{"num_hidden_layers": 12, "num_attention_heads": 2, "attn_scale": 0.125, "bias": "none", "lr_mult_qkv": 0.4, "beta2": 0.99, "max_grad_norm": 0.5, "decay_fraction": 0.831, "decay_shape": "linear", "batch_tokens": 32768, "max_steps": 3153}
Each number is 128 + 24 x the weight over its row's rms, rounded and kept within 0 to 255. Layers, rows and columns count from 0. Numbers have three digits each. The size before them is the row's rms in percent of the matrix's.

# layer 8 attention query, 128x96, rms 0.104, rows 0-22,64-86, columns 0-95
087:141085131141143141141152103072157088147140108121142178114135112122141098141089118126147113124120160107146126082135150116113119113118166142118070109123165109153141143127134104118102116182121174099115108144134139093105082091147151127084134148119109151138135150111171122089105119103102129152
096:096133123151098152110138130112124112126133132134130109105119122126146141173150118193127153079135119099142119120150126101152107150112125072129110068115153082145083120144146160144120140165103117142131127153159112179124112146138115109152132095090143128152137100099101099099085144115078143125
084:103122138138115110102160122146146130126200138120154125170088184114114126167168133106154149113102143092120112117103093139137132142127131098156117156138127148139088136149154125148097151122099154107125153110128115135130144152120115089129089078082097110083127109111068135117157128130146138135
087:143164136132116108103095125160121127145136158140108125143151147120159128160177108105107154118162145153129119151137098123073128094110120098193135127166138105130111150136136128153126125161142094150192136094121134118128125139099131115142062080114093141137133087152082147124122138129128152138
075:134115130124081126087154179122127129123116153079082157158144138096143106109118134126151127149122102164117167156146118140141148157121132129177128168137124096145138166103137110102091101123156131098134126154104080107159106118110092113123129136126104118151110096129149159066135158146095103133
092:142131106126117067128134146085138125151118101166142159095102103085109173127126130096149134112134169141130118136129058123140161092145102153113088108110126135158152119121121111116160069102149190100101130114159135127155124147132122150100106142133115147114153143138129121163128125135149095106
084:150097117172086122112153154081076113115175102146156128122141202133128132140159116136125133097123128139118085119124106143153119098148116125140146114126126129115146148146116122134125163086132102184095120161133113169103147107125128078127192135146121139148123132097108110148116130111146150153
068:136162122105185139162122088140127101144146139137150116122180109094094158100072118118136129127137119156117105082165121143131117124148152154141135147108157174112138076163155163115113120172144127124149119120094141122115141098131140145115100132161137167172134137145133093136123109089110093127
082:158169096098153154139131108112171135134093147128115136100133144149112144175140150152125124147103131109133109144147134150150138141158112154114181135107112140119067133152154185151128118162142145133097076118144158133137191151139111096137142096150144130136116123152121129143062107129108118133
082:149133081139191131127087098135129140175093110158136130084132163149120141068101128124092118182122076119128134153111085141130139122138114157153147136099119137117150128133140147131127101125119155133148094131151141123116162133097145114140122129151139125096109126128131146144110149101162200158
085:129131128103161101135146144116119095111145140113088129107119172109158147160170162158121119178108105152127072127116134145139129150152108091165128141148129099124114138141157134132150112171184115134091122130112128145151123159123112107162109072172171112120157111143125151095114110126093108106
100:135112100093113130078121151172104157132098136096139098151098156117123092106114122110158156113121127131136130145177122154116146139096118139132156146137110152141157115115094115110143102139112074121132119094142122100144207111127156098130160150096162135130148104133160154101112105114172162112
092:157135121154071121078128136135113139140128136079150088091085119163135151089141089132124113101125135126078120134157113121114121152121174127086138147130125115127133169123130078103161115123097153093099131118138102120147148073182145139117129126146151113165120137145139129128145108163099150125
114:121112091140125175121113113124126168148138150142130145123152089157102133118043150073122112145144138062110145101127141144113114138154138139158108098111100170128122135126126124091130121128090116114127139110146143150155158101112123109154169103126134132150101119102136166071129126148148129166
089:127113111122110149125095100123141124158151109100125127109078116171114099174146126159108150159103161118095127129149138154114137160124139125133070147113149101121124165147118109107097165102160116165096161156165155163125127137118123122115091128162124146114138113120179125139133116060162120116
082:076123136148118164119155124105108159136113094128202115146114108104118091148111109135118151109152169111128128087139145136113126071140134115160088143079125096123120139094158140151147107162105102109133079149078136127149151121138117091121134087101122126145104146142126148104141107106153127129
090:137142117064131097119136122081116119117150152149131137100146172113133143098125123145173093127142103116121119125115133137121109161070142155143089104141177127100128150116126082101076177157115115163119109130121146153123094120149134116079130096123171106144109132157102115124093144108128107120
093:147108135089137104173161108097116103163099075107102160125130091092107131174148117095102133112174150119111089119141145134152109145138099116110144132142160142115120114166127127136097124143108188155103125107137139129131100139150143136138168122167113128132191120145104113146083115134138140149
121:145167151149122146151134124097090146135147154116169118137160090116097114120090100133178142095105125099070141146155093110144133132122172122112143117098155095104130129113126097096116147101137102125131133100148076141123121146121124150088110135115138107140100108169103100110123116107155185101
114:105107145086089165162148152111143128098119088170149172095134141124159109161125131152146165131114133157151097139111093127142139130115082157089098138140085098101177121118155126124142197131160108109146122132115132112118159106148146123106125124138108122134153105119120090118105117102159096147
113:113131117111095109121133099150096148121101118139078120112133087152181070113127158109119122117125154136150161128132135176099111095144083118144129131157128147157132136109090083127116122110139130120142046128143124146167140129137150138109117134108099113125126159104115127164161098173136125092
097:124102123109130178173118153151125151127117101121127155102131126109092129145100095133120138192099129088157120039152101118122101134098101146078134149116170124113112167098149142105130143114135111127120173109135101144123095116113119149151132115135182150112147131138111129123150151133108111128
118:163129177101135080121132102130112129135093128160170113106156123109106121133121140189130128139082154136146113130131149089162139091163118087118122144124143090095156111082104114127146135117158091116123136106131175109115118151120098144102102141163144129107147132124088080156137119098102123102
079:147085129134107152109118106154135121138111167158164136103120145089171165092139112167155090144166133116151155047123122093126143116137157123071071147144129129144130151120138122142145127140108102124133099128106123114097151094127174100116083135108133102135134101110125125148155125137122128140
089:149155153135114126120123147133181112081177152097144145091083133153140120147168137159124145152177111138130119103130111143149111157105159157109122109147129119157090116126104124096138148094145107118110150110112094143150146136141136137142153096092153117166184145152112100096103147135137078151
085:086131117130173136152125115103155119172144150162125150129155147149092103102122157082133095075106140088151068139147139119107085105129148100137108129131104163158149129120107129158102120108139097120123080136177126110131107146123146115124125160165145096115158119109134117110165102107115101126
085:098139099119110123150128171150153118170093163122150152084128167149133081114113132098125136162071140137097134124125093123181122127160120076096111163156134133125154119111118098130179138115118104157123118153147104122128129108072079162107132150127098119108120127118133134152123105116117117141
078:127150097118146111065062133135133102118118157130115153139113197128166077118108149089135154153124167133107135130164151155134136126112100152162112132147128091145126154138080114116115117118149123107135120126146137115161172113091120132102149141119098098116147135120159150093119139083143128141
115:102169114142112140134118131133150125148126156114138138086102161071133158110090102152152119134113178121129093134068161143132113096115106108118112115151180102123122117106099151129095139144149116143125128148151131150151132096140146174115101101121085129135160122080163125090094115125170132126
088:139129134157158101121147112125112178114137106094104151135173160131112132168093118130152101173148116112193086143139137118147167126127144127140093146112144092125158091141134121154098164146099145130154121108126123182133142137140090119166123125114166126148112123153143095144138116143158080095
076:157141141156125160136152126118136104102128124146148162102112099091092165143116101152142125153142114200145137144091162120133137121128129152120170100169146156113101143157134164152112127136150127159125152157133125140164118140136134156160114100156117100170134112173104104177102094154158116150
067:132120129133144091111104124104165179101145125157121112120079077098129117168145102131132139113113123127063134133136150143106120125137106121119163148152165130134098137155148127120191115128169162130118125118136120122124125101117131141130131161125117169106058140133107156128116104108100195136
101:142094161141141154145094102169159118082137099093106146162090152130081139144140126089112106109139142151142149142167137146103101123108133115116175163114127125127112081130153114134197153130137159151117091136128086102145114133123091146136149111132123123147113111169138144143145088122156118155
101:165174114106154162119100142131113106132123149125126088084131147113097114146102134081086161123125103157138137136168144166145128142129159092106132123096124103112138109089091105149109138144134117120154149123066109124102180145119111077113118114151123156153121127094137158154133134086099118141
104:125083149131074158143138149130133090151124132109132155179159137154149111105131115072168098114164150117134140130150123187105147135105151171147140113117107094107125117134131146122119123133134112138125109116138101154136055168129109129134161157099108102139116136148125138081168142165124113138
110:102141099113165116137102146139149149117099143124163141092152118167121147127145096130117074174126133138142138204102133144141129128132115131126087147172103131123135175126096086164102102124131143143086118172150092167086104123122129121106106105104150134132126142096124151141170129109110127136
118:129142114158137123106101157083130152126106094089165140119150102129135114184145148153125132133071129078120140152121109118141113125145132112134118113124120123119131128121156128114135103149127139148161110092141178125102111130136123140095081169148111124111043126100147150135156116184127137170
085:158156160111142130174083117111168162127110087126108182122114139119105171117115132131112097129133193137100135159112128125147160105090142122099138107119122118110104114124119100159107120121128083115084155163123127165122128111120164127103167148124121148123161133123089115138129103094164121087
079:096096129092119084115139156111127124156137133149179098134127162125158128149096107097108089129143137136126146124157135146143124087131154160149118106124134094117128140110086136108134125147118076083122111163076104081108134095154120124123142123090079126143132118082128155128164171133103120150
104:137108119152121148127119166117140109103107121131089157063112098109131084121153113118130144098160132130122162156106164131142100121116089129140100135110127150118101118125118185149139139120140133154120144132124165163097158085156137139132169093084099099160131087107145096127103121142110171092
090:169138161137107150169132104131126134145080148149119140103149114114144121109128095130160142106177119145143146087135194140127140119106111123128165130115135108125101084170098162166131148175127181120140144137115158164159132126122123115113137103100151116144166101154098108171098111121130146116
104:159165145114123149104133113104121139176141170153119181114099095089134132144124120128127142118124120121134169150137130140100168145127155142100150112102111138112153086176110053149146132138133149143106144161109103183140124135116117130152092134132165099161144131150107110136095162135130171127
106:143116134114145131142119112162129165167076107119117137133079137106133111110148095107158115155101116112112135108071127159096077113163122153112145093141125150111145169130111113104175150158142097127127168160162163146084151146125163118112146111145119143138130131098141159132119097092147096123
094:127119096131130113148125140130124131113165117121140105115126158178127123138124094161107167103160089173106144131167125123134176087121106119091110102113094121141113116063102132105092124115146122133148067116142099133145127114164136088130137134121088102132173163121138160129086090148134131116
100:149110107150130116120125123169183139147148108105114169122094136135188142170119124131120101125155135101132116109158125124105119162123126113152089123156164114133123156154082123155167181106118122113128126092135154128113139115123126086182117067123137113168147113107075115129116098119128132129
104:122173114125169123118141125144156134122129111141089136090144108110101150102087136141101118078084142159105118123130145111106137097168132154112163111113130139143123102112154165156158117128124162099198110130128138106135143061136149100093105120116128110125133117174110097136096165108124111125
# layer 8 attention key, 64x96, rms 0.0968, rows 0-21, columns 0-95
089:178142173082175141152110083177149167139136139141141105113117098125123137105162124105159142150129119098120096116135170145136119131153139148133168093120127133120069113147124137131156132119151119120162099124129126140148118155147152157166118146160142137111116146153106141144098179088170144119
080:098065149131080089127139173121126144117126138106156086159106140144143121074136096168149174142107069136141156120146081120126119148128123148139103133160119112158120142125127151126136145121102111128136157141089119099129106088116095108134134091165116109131143157159133129091147113122139147095
089:136145172139106135100086136109108155160147105121112113170129093134122151133123132130120114138135140091143145176115174114094151121092091137150112146119070119119119148137163163133111154178168151107140163149099124121130177152172127147116170125104120169115102133153148107160126134157114130131
086:135150129139111166113124172098136120130151145093108108127099101142135154128072111143142105123113140112094111133136126098085145113127176173085140108144151127117117133103077172104131103157104112091100162157112128128139142130161161139136144093079090123139126148150126132082138164139160140105
075:142136085110167139163123121137134125158115157145139073160129135131086144109121069144107107137129134108131136115168119147122115128118109154111126119136128189111169127157117167168138097135136110090090132154141121113093105132078114155088121120116190167120167134141155147125130110121131111144
092:116156124104142176107122134133140123121175137103112125128158127095138094175100126142114163136146114113131126127137124110146131142104114154144121138124160104116145111118115145179098105163172122193137159113086158130192085177123132108102106128125131121110123110185142132118094118136113168124
086:053128093142163138131145140128157128162139101104067117145136072091097083138103102114128176157122184107101147110132135100133096169144129115125138132101143093105135164143131095150123129140158111120119111149131113108136113146158083134115124111157121157114143107122152121110121129156139131129
084:108160173130123110181145167136107135169138103114118169100102113150164098118176126151168153108146155136129149115123128142140124136132110108086178153164133119110108073132119125138122154151113158165185158128133111147139161138141134155161142163158114141111118156100125129158107144140124144110
091:150175181111173148151126128100145102156164141125156157147168135108180167138101185125165115121138135167140126126091109097094159132127123141151130113145121134113120121146156125168123129154119173148157146122160151143171130134151118135178125152114144160169125121142113131142111126105152100125
097:081094109108125100091119120162121115120121075137117127103095166124106132139094120171133120133162153147099122114117126162116109112126107098175120130163128116106147157095125114075123142070153122159085142107152124096143108114122104105120117151164111174099178116114132135123150126151137109148
091:144116124129121127135150124132135125111138124106132117131136122092098190114118119129126140101131143140106143142111043114108139168110144119062137141137128137149131153169110123121157085128175099143149142149177112137159129111169137105172137140088126099107105102147133067153102114104139119124
104:169157147121126108166102142150117168129135132120136138137109115086109133101153111115106124151154116161118099092153172111129128081110134175134112115114171113117150126129155106165111172065132094073127120132117153126090130107132104136179109166134121116160108136094146107118143144101135120108
089:099096108127090122110089087128133124110144173119095063156137126110104126124141098121083153103110095156143117114113135102112131152125151116089097125151104109129135117080119153112150146113089160165156138118099148106132105153121119127185124103136141128116075130117142099120158146085152134134
105:114144188108138108078131148095130122145134154138107137132180161092149158140133151179136132129111126136111139088111109137143109129107119182156141134079139139109121111075094151172115146144153125125143121118118152155108129155161118150159118119149118145104166122070131122157112136088124102134
093:134156168108147135181149135146132122144131145117149137114123063106155121141151164136166124139137139080153105111093143127137133122125135157175140108149142141180115145137178160157119166115097131169078166130131144141133147133127121098116148092109080119095079114122121115114113121116099118145
093:112173129110130080138122100117186095146122157135155111154152120146087156069134135094102126134134127133103115127157110096124128128124113140121134129070129141136148111082150136132136141096108071127126096166115104157129115097130126097075087100116109114098118161121137154106145143152130146104
113:112155063161082144112100158113148137105125127179139118134169139121128124108138131077058123137124109156103090174130134132118148118103122112122105119100124142083128125121124148169139138128103105127115135098119148127141138126113124097143081119071131132128106134105115169133138188127145111104
098:106117162123116139117120109111124152124121146156114142169105136143097157126111137158181109147127134162119171100124117134177143150133126158132134120099175127160118161140175154168136130116143171119124089099122158147113141164123149088149113157160124153180102105060104117119130144131130122108
105:153130122094128115135122089118123075095133147099129110097145190172111087153111191141154111136120157134096169118138136132132141142118157101105159122129128154101126127110156121130134110077135162132137121092108099152143121126141154133157095149149124098129134183156119145160097144104108146159
099:125162107063156179098133156128138109107131116134110131113116112156129152109097152136115116168139109115129120107160136141134149149100124141125130133144088115116105139112177116130142078161151145129176111156136138133123132110153091133154111115194133114096125149106145090158066100109128141092
110:114131154140154140139148123165118091132146145158136141099144087122091123117169143116121142187136184142132134107135133155135130160145138139109119103070162104059137100123121135111137117179115161127128116114130118137113117143176143154161123141176136118154113091161120186129132136103132133128
109:111134139119099105109171144157056094125134135141148112091133143136126107147122113136099160127132136098137084161097127106137112131172104161110133145079127127129123087135169110125138148124115145113123098093114155131104142131135143138138144120045117095139153067091116115140144112132149153120